{"n_kv_head": 3, "norm_place": "pre", "bias": "none", "tie_embeddings": false, "extras": ["local attention windows", "shifted keys", "gated attention", "exclusive self-attention", "capped logits"], "init_std_up": 0.063, "lr": 0.00312, "weight_decay": 0.084, "warmup_steps": 369, "schedule": "wsd", "decay_shape": "sqrt", "batch_tokens": 16384, "seq_len": 768, "train_tokens": 98320000, "steps": 6001}
Each number is 200 + 30 x the weight over its row's rms, rounded and kept within 0 to 999. Layers, rows and columns count from 0. The size before them is the row's rms in percent of the matrix's.

# layer 2 MLP up, 384x96, rms 0.0927, rows 0-67, columns 0-47
107,170,152,272,170,212,171,161,237,254,200,206,173,223,201,230,185,225,185,228,136,245,194,186,153,186,186,226,170,198,241,219,203,204,131,222,200,171,256,248,170,217,179,197,189,194,228,192,174
094,173,189,226,176,195,218,201,217,186,204,163,190,229,180,182,284,213,181,225,217,159,199,170,133,190,202,202,178,204,188,205,219,204,230,226,194,219,225,161,168,180,248,210,184,223,209,248,202
104,174,186,215,199,198,154,157,240,229,202,169,185,186,176,192,209,208,216,201,156,192,218,249,188,202,253,164,196,206,182,170,187,145,148,169,191,180,224,229,259,157,198,239,202,281,226,170,159
098,194,175,238,166,157,192,204,214,215,190,216,192,194,183,174,203,153,153,233,182,178,185,240,243,207,182,174,249,196,128,209,242,193,166,201,179,194,159,202,222,221,242,198,200,174,248,278,138
104,244,183,255,237,204,203,252,227,215,210,184,173,182,230,206,233,180,204,174,191,166,200,200,172,157,226,198,227,211,179,217,189,159,196,214,183,204,225,172,217,242,230,225,244,214,160,219,131
106,176,228,180,186,188,200,191,195,227,186,168,181,190,187,241,227,230,181,219,192,191,208,225,219,182,172,174,272,242,194,209,170,198,111,209,224,128,227,243,225,197,203,241,215,197,199,185,212
091,178,168,240,193,191,221,232,204,226,196,181,215,227,180,191,287,203,211,234,202,220,209,191,234,203,208,210,156,205,219,181,250,191,160,189,155,244,153,179,210,213,239,180,262,200,208,250,209
104,265,197,187,219,194,174,207,244,225,172,185,189,224,233,232,168,170,195,222,171,179,237,210,169,166,208,204,208,241,148,153,173,158,147,179,188,224,198,214,211,228,142,190,229,241,186,192,185
101,213,205,242,227,183,201,217,215,186,172,193,204,204,234,214,174,180,194,201,190,157,196,150,195,174,181,225,229,206,192,178,221,212,221,212,205,237,230,196,168,206,225,233,226,185,222,211,173
113,230,215,237,271,192,215,140,173,233,168,221,206,216,257,242,208,203,266,211,199,188,186,200,197,183,227,219,176,209,216,228,199,208,152,194,249,214,168,205,212,164,201,221,199,170,169,263,205
112,163,201,239,219,194,224,215,208,245,131,238,172,200,170,203,248,166,203,149,179,218,217,178,178,210,205,222,202,197,243,172,207,190,131,229,175,221,141,160,228,213,214,193,228,185,182,214,173
102,194,215,230,208,188,189,218,252,197,179,225,140,213,225,214,198,195,233,207,165,200,210,191,175,161,259,189,215,262,238,183,248,179,217,177,158,185,160,175,184,193,240,157,193,199,197,200,180
113,217,196,190,223,234,192,175,214,208,136,178,150,161,227,182,191,199,187,241,202,146,191,185,192,178,186,229,179,229,156,145,214,153,240,238,231,203,233,213,186,223,265,192,200,189,249,215,178
091,209,225,171,214,168,170,132,229,214,189,163,184,177,193,161,239,184,200,193,204,202,199,166,207,181,198,185,189,231,228,144,197,221,136,262,182,238,208,161,220,226,175,163,168,227,211,146,186
100,241,181,240,205,157,230,211,199,186,168,159,182,190,202,172,236,203,166,240,153,151,198,201,213,211,199,223,206,197,206,228,188,205,209,198,168,236,232,178,224,198,231,162,160,255,196,196,168
089,243,192,202,222,175,195,254,177,226,178,214,150,189,186,204,205,194,186,198,202,191,232,196,160,198,221,231,233,185,213,152,183,228,167,186,227,181,194,197,203,169,214,210,221,185,219,177,213
095,195,154,203,249,196,225,182,181,186,210,189,195,168,220,182,218,196,283,169,184,159,218,193,180,160,183,226,139,212,160,145,205,200,165,197,140,196,222,199,181,194,180,168,184,225,252,215,117
099,188,191,185,204,230,222,191,198,219,192,192,162,214,193,210,154,219,203,155,149,214,209,189,191,188,187,211,192,234,181,152,225,206,202,170,203,223,196,176,194,246,264,195,233,188,210,245,213
097,205,159,252,242,186,163,232,241,224,171,255,146,205,231,224,209,160,194,154,177,183,234,188,195,204,182,210,164,219,160,217,182,177,199,171,218,216,242,206,168,175,170,154,219,215,187,167,190
102,186,151,227,150,255,186,196,206,185,149,235,126,228,241,199,207,213,199,165,201,171,190,252,196,167,204,188,240,210,179,183,219,140,204,166,215,163,227,238,203,213,181,255,222,153,194,229,212
099,209,155,256,234,230,175,245,205,213,182,233,234,202,215,214,209,184,227,235,213,234,192,131,218,179,222,208,150,172,206,217,188,177,221,211,186,216,169,161,204,198,160,252,192,236,202,173,173
087,236,206,170,197,169,184,150,242,172,186,208,173,151,187,225,184,205,227,233,147,208,194,199,216,139,193,160,175,218,199,220,162,231,231,182,183,228,257,221,260,219,219,189,213,222,182,235,204
091,165,167,191,202,162,116,167,219,250,201,182,144,203,138,227,226,146,195,187,140,170,171,171,191,175,223,233,270,231,184,244,207,159,201,217,217,204,237,169,252,206,234,241,208,188,209,212,216
105,167,231,202,159,136,211,211,221,169,172,159,176,175,179,173,198,180,223,244,178,195,200,162,189,173,138,222,182,149,189,197,194,201,180,168,161,200,204,172,227,269,211,182,219,214,215,228,177
107,199,173,158,241,175,156,214,219,197,177,212,214,230,225,199,211,189,168,231,177,248,160,133,148,171,222,203,216,221,175,221,219,177,201,202,235,218,167,214,188,242,195,236,212,282,203,201,135
103,219,213,202,181,203,214,195,200,220,177,182,164,182,185,264,206,171,171,200,190,168,179,162,187,156,192,180,231,205,166,166,174,158,196,239,153,234,207,198,194,209,223,207,206,166,196,183,178
093,190,189,239,244,207,227,196,220,189,177,184,152,175,208,203,178,207,158,176,229,174,202,219,191,149,221,174,251,221,184,188,206,180,245,205,232,176,230,129,203,232,251,185,153,198,221,210,163
102,185,240,238,157,168,209,217,183,175,208,161,188,192,237,149,203,189,204,164,218,151,211,190,188,172,178,272,174,193,153,227,253,199,187,161,197,159,168,232,242,218,210,188,171,173,215,228,235
092,227,182,218,244,234,222,222,241,246,168,221,211,180,190,194,232,172,150,300,210,186,182,243,120,189,198,212,235,206,168,245,180,180,217,181,195,179,192,189,222,227,241,199,225,218,211,219,174
098,199,204,262,215,218,239,226,182,203,195,234,145,203,225,228,169,177,203,232,168,156,186,238,198,165,258,228,219,187,174,211,266,178,153,171,205,207,199,133,179,195,173,164,157,175,239,222,145
099,198,185,202,234,192,227,192,184,247,195,233,193,175,176,225,142,234,210,188,200,199,185,219,221,165,190,210,247,207,161,220,258,141,195,166,211,203,168,225,262,236,191,148,211,177,191,236,176
096,186,161,178,170,204,221,190,230,206,136,196,247,213,202,186,196,135,226,193,174,231,154,156,134,197,201,155,164,218,195,167,191,215,193,209,285,200,207,181,213,204,162,179,204,179,271,226,193
107,148,243,231,245,237,208,168,161,226,164,204,179,210,185,196,245,217,233,220,154,188,233,197,157,188,164,171,146,219,230,219,234,148,142,226,184,271,199,184,273,188,198,205,227,194,201,210,226
098,164,218,217,237,200,191,177,218,170,195,215,181,175,200,194,204,120,230,174,231,212,165,182,224,159,198,175,278,191,181,164,260,210,236,211,161,222,128,208,228,221,159,179,218,206,183,225,149
091,217,129,240,212,152,183,201,176,155,148,235,191,210,198,205,195,149,211,162,196,218,196,155,199,169,190,205,216,263,141,152,225,203,173,209,201,198,143,195,212,151,179,205,155,187,213,284,220
107,250,221,198,169,251,178,204,172,222,122,194,190,166,195,199,166,227,219,249,170,197,208,199,155,184,205,207,203,249,201,169,154,209,199,161,226,183,249,180,225,178,236,222,220,215,191,157,203
111,190,138,231,223,171,156,251,234,177,183,183,169,183,243,196,228,227,208,188,173,234,187,227,181,174,239,169,196,217,235,175,256,197,132,164,217,251,224,167,205,176,211,194,186,196,189,255,143
105,240,226,226,270,223,200,167,221,192,157,186,205,209,226,237,236,128,252,207,181,215,177,225,193,152,191,207,170,245,192,219,197,177,189,242,228,208,228,216,250,142,190,188,191,145,229,227,216
099,223,214,222,179,222,177,237,243,209,185,169,156,173,154,162,251,197,212,191,170,158,211,226,178,207,258,188,194,212,217,178,200,172,225,221,202,229,215,121,195,163,189,145,206,168,229,167,204
088,193,208,220,256,216,178,214,199,221,151,183,222,188,216,230,211,176,278,179,183,164,230,172,182,195,218,163,200,202,156,175,232,196,160,261,268,262,213,224,271,183,232,221,176,190,242,223,169
097,159,158,206,214,216,158,228,154,207,187,224,183,186,167,201,212,216,235,249,167,175,263,243,164,181,262,200,193,246,210,193,208,217,175,248,250,221,244,242,170,197,158,156,174,221,220,191,155
101,167,173,225,219,167,218,171,198,202,171,198,210,205,188,220,196,242,149,244,212,186,171,172,163,201,174,215,249,216,186,250,220,149,183,247,167,225,230,222,220,250,212,232,261,219,223,163,191
103,234,207,216,203,204,208,180,213,192,173,162,222,242,228,186,197,181,192,210,199,200,288,206,170,222,176,193,202,262,137,236,189,226,191,195,229,175,216,207,231,179,199,225,223,221,172,196,117
101,224,201,232,152,177,225,193,218,198,170,211,198,243,207,229,216,221,188,236,206,224,281,209,196,204,209,171,221,192,156,185,200,191,156,271,198,200,229,169,191,193,190,155,275,194,166,231,189
095,213,189,222,230,242,236,224,252,241,176,211,151,239,216,198,196,170,184,216,135,144,180,218,179,176,220,263,241,223,154,156,194,212,232,166,193,173,235,199,190,211,230,197,176,186,193,222,172
103,261,183,218,254,168,215,183,189,177,210,206,190,152,169,194,210,140,191,249,188,204,221,165,209,213,198,190,218,233,227,143,192,171,173,225,245,241,206,139,208,226,174,241,190,237,232,207,215
113,213,203,289,165,150,236,147,187,220,136,187,236,185,238,172,167,139,171,220,179,245,225,167,140,204,181,160,168,207,185,168,227,187,121,223,196,225,161,229,240,198,210,174,237,176,173,200,182
093,228,191,307,163,168,275,240,223,251,171,186,186,232,192,228,154,204,258,216,193,213,190,224,245,180,229,187,170,161,216,224,240,184,186,177,177,227,206,172,234,237,184,186,191,196,201,224,204
093,194,220,193,173,196,211,261,198,212,207,217,201,243,218,218,195,188,281,232,134,174,215,192,187,227,168,213,255,191,213,212,147,198,199,140,185,224,187,229,253,178,228,190,203,174,194,178,170
096,201,223,206,245,235,183,210,232,232,165,196,186,171,172,238,248,232,181,201,166,164,223,206,189,200,174,204,182,206,221,218,198,189,168,239,178,182,251,128,197,216,190,202,230,223,201,190,210
099,194,176,220,202,150,228,272,184,241,160,195,201,208,168,217,184,220,179,190,201,186,232,233,187,177,203,180,232,222,222,142,195,183,173,251,185,190,192,152,169,208,259,227,175,227,169,237,167
099,200,188,214,204,156,193,220,184,222,194,195,223,157,234,263,191,220,265,255,162,158,226,228,232,188,232,201,203,182,199,136,233,159,164,163,212,227,236,202,181,183,189,230,209,148,151,166,194
099,209,216,207,210,164,226,218,226,193,217,189,202,206,209,199,228,223,184,212,150,162,189,205,190,157,244,143,220,177,245,222,238,180,182,191,221,204,183,152,190,210,269,211,151,169,185,203,180
111,230,189,226,251,161,167,221,251,216,187,232,169,189,226,195,187,150,159,198,187,194,215,196,202,143,205,159,238,272,190,218,185,210,134,249,172,218,205,121,197,198,187,204,207,194,226,186,242
108,303,155,259,204,178,242,240,245,236,182,167,147,171,238,185,195,192,220,198,220,162,195,249,203,186,207,195,201,186,178,200,181,204,230,240,181,185,191,159,178,231,223,239,231,216,182,194,148
103,184,200,192,214,252,122,214,213,193,131,202,169,194,225,201,133,160,193,183,170,189,252,210,236,169,183,190,218,207,174,131,212,188,205,160,251,204,234,207,173,211,204,216,195,226,213,217,217
089,209,182,216,201,249,201,233,163,158,209,207,212,170,278,219,228,201,182,188,216,155,241,216,165,186,250,218,196,188,172,209,216,132,176,208,219,223,216,203,174,225,220,180,199,253,159,214,211
092,167,169,208,192,219,181,170,228,216,185,187,228,153,224,218,245,249,234,205,206,200,194,185,202,181,192,188,175,184,218,196,222,194,151,183,217,222,170,217,299,272,223,170,199,263,236,220,209
100,247,175,209,169,132,150,197,203,195,152,164,228,238,224,189,178,188,239,195,204,252,211,165,137,230,187,204,214,163,177,212,208,195,140,160,214,177,214,180,169,186,221,217,249,236,194,134,204
115,188,227,194,189,251,174,179,238,194,178,144,205,176,208,209,201,193,208,170,162,201,207,178,160,167,172,202,186,234,229,163,170,210,182,180,183,209,212,227,196,192,217,265,255,185,232,183,208
088,217,185,232,161,183,140,216,221,243,154,209,145,227,184,190,167,184,206,178,200,205,250,210,184,181,193,147,210,206,136,205,233,183,164,162,200,166,217,215,227,194,197,230,230,230,217,193,206
093,206,189,287,204,154,220,239,181,198,200,204,163,208,215,190,158,154,185,234,186,227,192,181,183,194,198,225,261,227,169,230,201,143,167,195,209,209,224,205,223,233,268,182,163,227,139,200,211
106,232,171,212,246,203,147,225,154,192,187,178,169,190,224,225,197,173,178,195,198,185,189,198,228,213,269,182,201,266,174,224,186,169,199,260,192,223,162,230,236,234,180,185,205,188,201,211,177
108,192,202,224,173,235,181,147,175,189,152,235,218,242,172,170,206,161,164,211,208,183,213,224,177,132,126,205,197,277,195,218,211,173,202,218,234,164,170,221,214,166,175,227,207,242,184,258,235
103,183,254,218,233,197,212,167,174,180,165,213,192,161,209,251,143,155,220,239,172,214,213,265,214,211,233,185,225,208,150,176,236,232,194,191,207,217,241,224,236,194,188,173,194,191,235,213,111
095,179,153,227,231,191,206,235,205,162,193,271,181,200,173,212,198,173,199,226,202,177,194,147,193,182,204,193,210,271,218,192,200,176,168,263,212,244,155,176,283,232,234,224,201,211,168,182,223
090,201,185,220,231,213,227,242,184,266,211,184,166,224,238,188,200,237,202,229,163,166,212,162,176,191,211,215,168,187,146,241,227,140,153,220,219,199,200,207,192,244,223,173,202,246,177,166,236
102,206,205,226,242,185,198,213,170,238,162,225,230,182,165,200,227,191,230,241,197,182,209,227,187,175,227,120,167,177,191,158,256,213,145,196,147,189,231,237,174,244,192,190,212,163,151,156,201